From a checkpoint of a small transformer trained on Wikipedia.
Training: a variant of SOAP for these matrices, 200M tokens, 3045 steps.
Each number is 500 + 40 x the weight over the matrix's rms, rounded and kept within 0 to 999. Layers, rows and columns count from 0. Numbers have three digits each.

# layer 4 attention query, 192x192, rms 0.0464, rows 161-191, columns 48-95
500473452541529433513556493516466496437492461465517454486483500476490534536439484469495545442515488451480446572597521540479469502479478524501492
535515554528514445471519546504507501481489492492517468500411547469482467557483511480493544544466501532495475489517535482508474472429478456483545
484597463487520444556547502519549444480468509428518499542526429473496501469498503549510499548426478479542543490511496489518453526509533548535513
516439538538483501546470526483502462548430534479550474460454476519513486469497538482478545521549493516494520502483496528541520473486469454500501
471404483535475504499517522497503510579444491460522553541525486470524461515501462449487514508531501483474452433499519511492536495506432546495445
466484496515551511471499479519519466490536479543462484551552444531480575486402544539517587443456522562495496466520466522464525555552497494439450
490442491508509480564509448487504580522602512508564510541496491491500464494516611578512493491436578525507402455475502508512461474490476475507452
518456563507530529535497490519471490500534454519487489556551529548482507539502481486456457436467471462506498484482510464532443519529523507498495
464531478480551542542492576469447516572581538518458564529496472435533451530422416490516461496489497454482476503524470501521461520535519430469480
516428475535545438550552558476529508507553526475509522532449555538468473429514513546465460551463571505474524468508505443558521460456539494488523
550500517517445501459475421492446431531483533503517473534544527569534553443529550554473446508518406558500469525498478501427468472480479583545547
516490438516477602528507468486470515498550490475474511544520460469527460549499445524580502394617511536515453494455437545467521378512505530535515
462391629533583521534370505480493466545508575535475575552495492440498600493493521456420468455371472483515387429432564443501545487504558534594532
508440581514455501516473543495552462483500512539534575498463526440578451458536485460488494591524442438535491516461539450504524491486590487517475
525579569512521499433517541519451471463507492512461515456530509545493539464520559509401471522496539530476525505508493450569532453448535442545521
533542447547546556485458484495504444447525507558521483474415545459545491462489451426517462438462483495535472568582528514617517487542462605551484
554437492495497496353548480445527567497529546483449462554512532458525357505449467472460457548474482472495435509511546450503496511575493575522475
546459515418524567511472443475575466561461491599507513555651426494500427459502501508478534524542499503488471436497501498502559478471479527522445
495459508486551480498503478445492634524480482528472457540501409511423525515460518536472499549455509470594465546537507471490538484517516454483464
467521578443446451523527509495537488427479507476386542389447552557485462435469540483441503520500513464562448446492547474541521571554521481447582
470481543571521412527514530482460382541534546518437465514536481526542515505520524465482527476526498436523522505465497453502538429472474461491455
491520502481492488547509463511527508465485455475501515453555540463582505464428421575491465508448465545533518519575501508449480556506528562493514
464572531487534545551548467486480493542515494462565464504417445485498487476527503452472484605425479469488504528526521444534480549521455475469536
497536456530511538546561553483487493536527513518507478525542587553563445523481594482522532468454480532494527507569509466492508480513505532461498
515518490543510517542511510501440482524496489522477493484512573532469489524519534464493519518457469519464495528532488495536488444525510524458475
549498475473541422566504486528562459481489496461506461480488467485529475513474514487512508499523537535491499406515464509540535555519547458481464
580495472447503459539504541581519512486500475485484460491431489506499533576492583522506487528495588540479504506495500524496487469462476513519399
436493565503448640421517501463559429523507529586488464463497563472578511551487537416510563490558499472456490533501520533530487436415432476556503
502494494448541494489461439514413510494482517508443559498413482479466475492571549419513523456502459459468432541521479426574525441489406623568507
496448521478548501479580468613526487440482484535542477491461517470464472494526521555462538564408549541495430563464533494477510551507382493517529
477467508541459524482526508502540572465484547523523504464499592470530479517415490505493490497516503451539517455497541518538503420498558431495467
# layer 4 attention key, 192x192, rms 0.0464, rows 161-191, columns 48-95
515573493418492588517505474530442525544490521494491550516503548507520429505525422477481481487562434444429547451456506476430527447525487465508478
541522543536453546485453499456473490508465512562544493470486500457486501488500438503450537485503431475521536506554498555485521463491569466518537
543497527569427544450476508532432494515467510530496553569467475509533494506459535463435541528534495543511484526476464509526496511415500481411567
581522473559464481508485522463554486557414528500534441491490471498478557510463474495516561546547529482417540588614465483506496479545457451521541
525446515500529433513512480478486469497528532503452429470490516483509483503479534572417545594524503543470482485549480512508516499526510457507527
485501485465511494542471485442483523476529410501469541503496488530444427444566533509533442445551504459466492459569536458439450465437519472545514
516547476517519531470436521484515449509503544524486483572524471484498484478551516485513494438443438513500532507382511544521529523493532403464471
461486507484444480520513534506441511486540505441484455494497500463477503470507556481517566512497508530457374476461535568473545493503487571511524
458521466542425526480581470535534434475482469540504567475501448444484561511521478511463536546471443493405485446490501524597561380502350461539406
466555499473467506474462501535402505441528467496489553472501483476456452526579532493437467400473432567544502519399542490461454595444507544543479
563433516484554560510494472481548539535484487517466478487525528489528597504483511525511491432501480509566518513510541493476521461496505491493528
499512505473599475482484512553575515477586560489571446490553439558441469476499545431487510517448462553539499512543602477522455454401477435469475
544521539503500497527382537502518593495465452466466443434538484513451474487570535473482425510463502443450505640467502517453466592390545432535600
485529462465507469365543529542511483496525539470499453512467528555451494455439488447432499504470525472553517535518456524546460538526482473566450
385406485478480492455556531462536565541522474528526495501456469501479526520491596531530504500500552555470525573477537534503489544545449542494481
423512495403488515552569514508525556476535546469456450509531473558502544535566533491517409516568549383499478549452464485417606535532506466486513
532470609475459405474420480482412508500456542554475479494432470512509533464512496471493469556501498497501473461511475509507444550532421478478456
576557416573521483496468469448491484529477508419538498477518475456542453533443507489492569531497513450457514539604454490551484497496536478463549
531499479526538507556452490522502525479435470481492521514534519474500399467532495483455469489506492547463526445533525537471456586478431458557487
483461491480482524571510516462488437546559549515397488581519467463455557467529408452543542550558556460449510455577398447535527533559535416519471
541463553483552508482529460445496452446553475528508488481510518509519464532562497401546542487482528537599389491534565532465491528482462591504478
465466505467453496543508533497502466415514563583500526603456474458435516494561568458471511493509544543577513480462533580490471519471566440571489
577494505535539454463475504578528521501498528532470559466511572514472514560459420530520500476524526447523477505537439482549416460543493519524495
459549434524465471515548482531491485435562483540505470487489428520485545574468487495532488521529503521474551541491495511461602484473503498533564
468511476466508564493506428548490492476527491462479499453498483474491485473479500562486458457450486482542536507445578490479529514496496480546494
484492577575523462456480430548456536448555492501485573452485498526488500454587505548394544501479489541568505545437556493525495529434473554497473
501543497450525512424587548526520467489574510559522548475531478482405490520486451535555529508503541513490473486516557376532463520467595480470557
550506454487514485566493477522414510540497532522534489492523465515499479500440394389522424520544508472536492499478543435490490446587552503537544
460546507532518515457401519544520508462456543527500487450458482541551351498488495488534455445507530495512505563388509437428448556365540449482506
515486513457521529426460465513449588496455523533417584518486466453542487502510515509429473478505477494623546465506535479450488514505560550513511
467519517503537495500413451486597532486527517519458576468513494498507491590623557590503411401497445498509489460507509513542505528499568502417576
# layer 4 attention value, 192x192, rms 0.0464, rows 96-130, columns 48-95
516508541540450483483482434515451516474515550470481495568456464517495573489485478506444464515438400486500465495517479509529466590557527550506524
437500445475555470437445527472468524457483529516552530509477461478492463447510483493465486502451515523553514548538479534507470513515452515478516
488473488543515507441568485443534562395527523581500529477557507474501541487496475579438430482474537440483480534516476446565493560484482547537574
454495486490473562545541494455478508505477487460573471523510508498476483478571530497505480477429531496513567511505511528518482538475461504525520
477441486451475486528527475414464577529507473521523530549569538559517497446548470461521461542555503533449478476489506447504579460461433420533497
479441469463541503519539528512518510524478560508513499543491492419466444510547502509521451508460494528492536486539510504528503528492503521521484
500489427526457563397471539503510419522445477529502503534492505485505585512551503550502477458454535479533526517488536519511448454482527505514631
502485481466489568525566481444506553448536461516482455503478543468412461465510496503491498419498584528419584505484474488525478407460499462560449
477582524495520500510527532548480514533500506512494481506462489555533434473485508514526467557434491544505528454544460511481515474483545490512516
469548455437550526455510561486539419481534538523535488485349511516549489483525490478529537496515448506501496551493551541506486464512539527493518
553478455509535458486518515560475485472501505574541538375488501485571517521479520487550569515515510532517504463491525542452450457581456545486509
457566472583503450548468488524479442489511553485522438538455514503557510431498494480553566538528496486600519447488495476465367448469517472397504
518507598442510451538501462546503507580513483497460559534506491515487495490501587530499541467518546483530519470492542505513506526487483551469561
494453489486534461576545507518616496451491465519501453544576502439435430415523544536536429491497474475481529402499490462504452460429523559488552
570530472552445519519515532488510453438504501532432445473536534520498539441485442435537507513490504528491492512454448398469456486457513475485539
589541561497487496432538526496549475421530503397520513527440550502462529506470478504443520471469478461549527576476446498469526597541510489440511
457511473523544485545487536515530428501502546560467479433466467510549460531495480465594416475438479492496506450575554452611442500487459469501493
501565450573533466588445470432559480499548455526511480487545528549451528435482515491455556573479408498496465540442532517468516489528549467461489
499405433498511540493493533453514548457495519513461457509508521490555573519469496522487470472533500458567522481562481522476471474504534457454502
541476505504560413462501433474438548475525542541518469510490434590473521507463542506509416464499447487515532506556578589497525490516505577507468
470500465532513467515535490463598553488505448450503478479570452560441486485475504531471497483529439545540522548557523543521538455511549450418499
513425533495502426533496486454493563507563547533420530459522463521414461428498462511478467499499530529479546456531472568549520553474509500545543
543466479530468480549499449448443474519485497472512580528500488561485507481549510471499457473495474532453578522526480500526457493480539519537511
478498456535539479435522522491493556578525493526588498509554456473524509470517419512495497481478509513554491525452551459475553459494481469490462
501488564446518548461517501487501448471421441434503480510509536539547499486466483494521517535502490478451552482513522461443558454432586492534431
481488457497502493488578447519528515551486528499546491495488467531494501503430565557478536488582430490533509508538543478477489509564465405482485
493503509533498526537540476525430493499531482504495546555565546543493526521542488575437478437530524530495492375460535453475456492558468464520558
565497608449503562479547480558482489394412504524485494522468530597505493558476499465489497512468489540481534474582517432553473430431460529563438
440574564581493438481461471503443506487622564533453507551463544500518494450557489456557474507485514522491524480565450570496501534547526488496560
445446531567544463473574477502456441482511526424525526497557423507480530425526536482542492485545514529529471558546480459506650506493567517582526
491537465486496406534505499478502501508478482487500455515462477437538578547460457481451508508467542508507454500490448463509458551526466524484532
486506536440471419522506527507411423530476464441482520450471524482446480486516488487507574539514457595423510511536504490476457526415489491508461
548544544454556497482599550422502547499522500545464525498463501541493492531459464508448552515430447523538481472545567543481467432486429539515511
529563573489476479469580454409471463540461480447514501489530434476499527439492505541547472461501436540481507511481472503454506452483525486474488
433523561461491454545486522530397473492431534522473452505543537414510500485490617539563558522532499540534439506478448496541500492519504543475419
# layer 4 attention output (transposed), 192x192, rms 0.0578, rows 96-130, columns 48-95
545465493496474520534513476546567557542492506444520490590503472552503560532497423591500519506507439420543473534496480443569497557482449534531481
474549436505491442460494494429551492517522508439522469487464534565490504533500561487530478513551529518523503508489532473523443529547508513518518
461503483443500576486493440578559540488498507493504551512556474500509456458544453557520550513473534451526510583471520486512488480566523531502441
424581513541482539536507495470454474492487496481581506550495537519475480532597496490512556469482469521501527594439459530512494495483459539466471
475517528453517442495510523432440518421523525490543537507531470473466491498508471476502524478515521543483476516535488498545473416462455471465547
437511463485537476566502522511451515517476506526496512463488495540557443546492550496519517470463504438517534432503473518527542523502491483452460
457544529509465503535526540475474494463477547504494456464564581517543539482579500624520420476410572486534503549454532498562499481455518530466487
480536466456486530437555441549452525440468496526462536521401519413478436470459526500500563491494414506487480552456458544516597401542414492510536
459462454454517487448494506522521459530422584524588497512491499488491450431532459423511469512481523483532540491491483537490458519586510450568414
538514505469478498498539515487521453469550539469506473447465585535505555569481387539556527484487461557530557514474442492468459486542531531497463
424484466512554532473494534455533408472504449472487518467502493483528495535441505534475466493565565520479522432534537504505465548498525546467499
545472523425491486629554543522467471556442546513545512506478485563469502519578523515476528479459542489464436599536515438512499447492467534440520
486513494500483480438514481518501483514454450528453486525484429534476515484518507529529510499548513491461531480504517577485566556445499445481532
515467487579505456470517502489529476489515528510490531579498483457483474477549497459495523503592471543500515550480491469588570485536502497513525
490530521505495471477497463492427467475473464476497541445496492512439519456465438453510466505453494461484502535488529481545496436530475598474528
477496486462467493484500485562570532492463548482522514525490537483510436503453430503397519486446602522497463562441555562440474485455484498458483
515501538535465544574546498471463516523497548473454511449493491480503535548457468500599527536490581504508479466542566488513548582484516482525449
492499478513485453460485456474538538454539520546587485469381571515429481466550452495503519478559422533513492605485540506556514492466599600495460
494441430470539479533455548487558499502529460555488485539523529470520600462440477540523475430460558411515456563474512440469485516464495557516491
538577547480561525499431511530453543443484461542477514481530481525475513503466490623499522518492499598517510587553576469514577566442593543533482
506547460589509470467539405472542562449455535546491479525432501616544518438534458505498472496487537473570493629514453561527513529486544484516480
503472464481563503516490468506522543520422525468382489522540481439443503465505566451507510513535524485542508513478361450504488424526517503506538
451505497552447447532499582476479516470533432518581512473510486434523448497481503522501538440487510487551490526502492365518469493529464503511497
504533465485519498500536468491508502447432537519527506427539483561494473479553521479486472565468503424533427522475579470520502492516504496492482
478525559519553508417360471507493480494615475516471401502464516424530474525504425461486564504517522429505490495539541508419469473598563447532496
493566486455470505512585419497486594493475435531524487518495525531564588530471498560556443529526485526548510539504435451425505502485462553475485
561449476535572496569452459475485484540552482524517538536523527503504446531563512506447518474514560489527516548517448473536491464598483515433516
512530530511545505482470457579508462482546395474519462510518540458462387613497531514439519544478556503395520397521429473498529490488459420567521
563469434500522534528438575518485488553532475520500396563458523497426593494536426568588556469509510502441539532533532490561446468595483506451407
492614472423529508504453461544538557500463591512527465502465503526552504449532455535535535517441465397572487489535486490477551521461563512487494
547438481437455448522517521449496518533496478547463459534516510583495539530538512502511516501477436527480464496542502557468550506421448535445489
554593524570465449511459520426460422490497549481435546494430549522475462532471521426452506594472477512442504439562487478482438467567473470478497
489399423474575510467525485533566526453561507476554578461540496457516506545532392471523508412510503486470501491528485545485526546528483520498502
481558557558454451430511515528538472435501593546475533465458503472494493511468459502462444504479469515529508498533504519471530456524482555556509
479586465421540512529464612516427520431498525441481507483527557510500494595463448497540472539582521425517518488541520481498473485522510537491419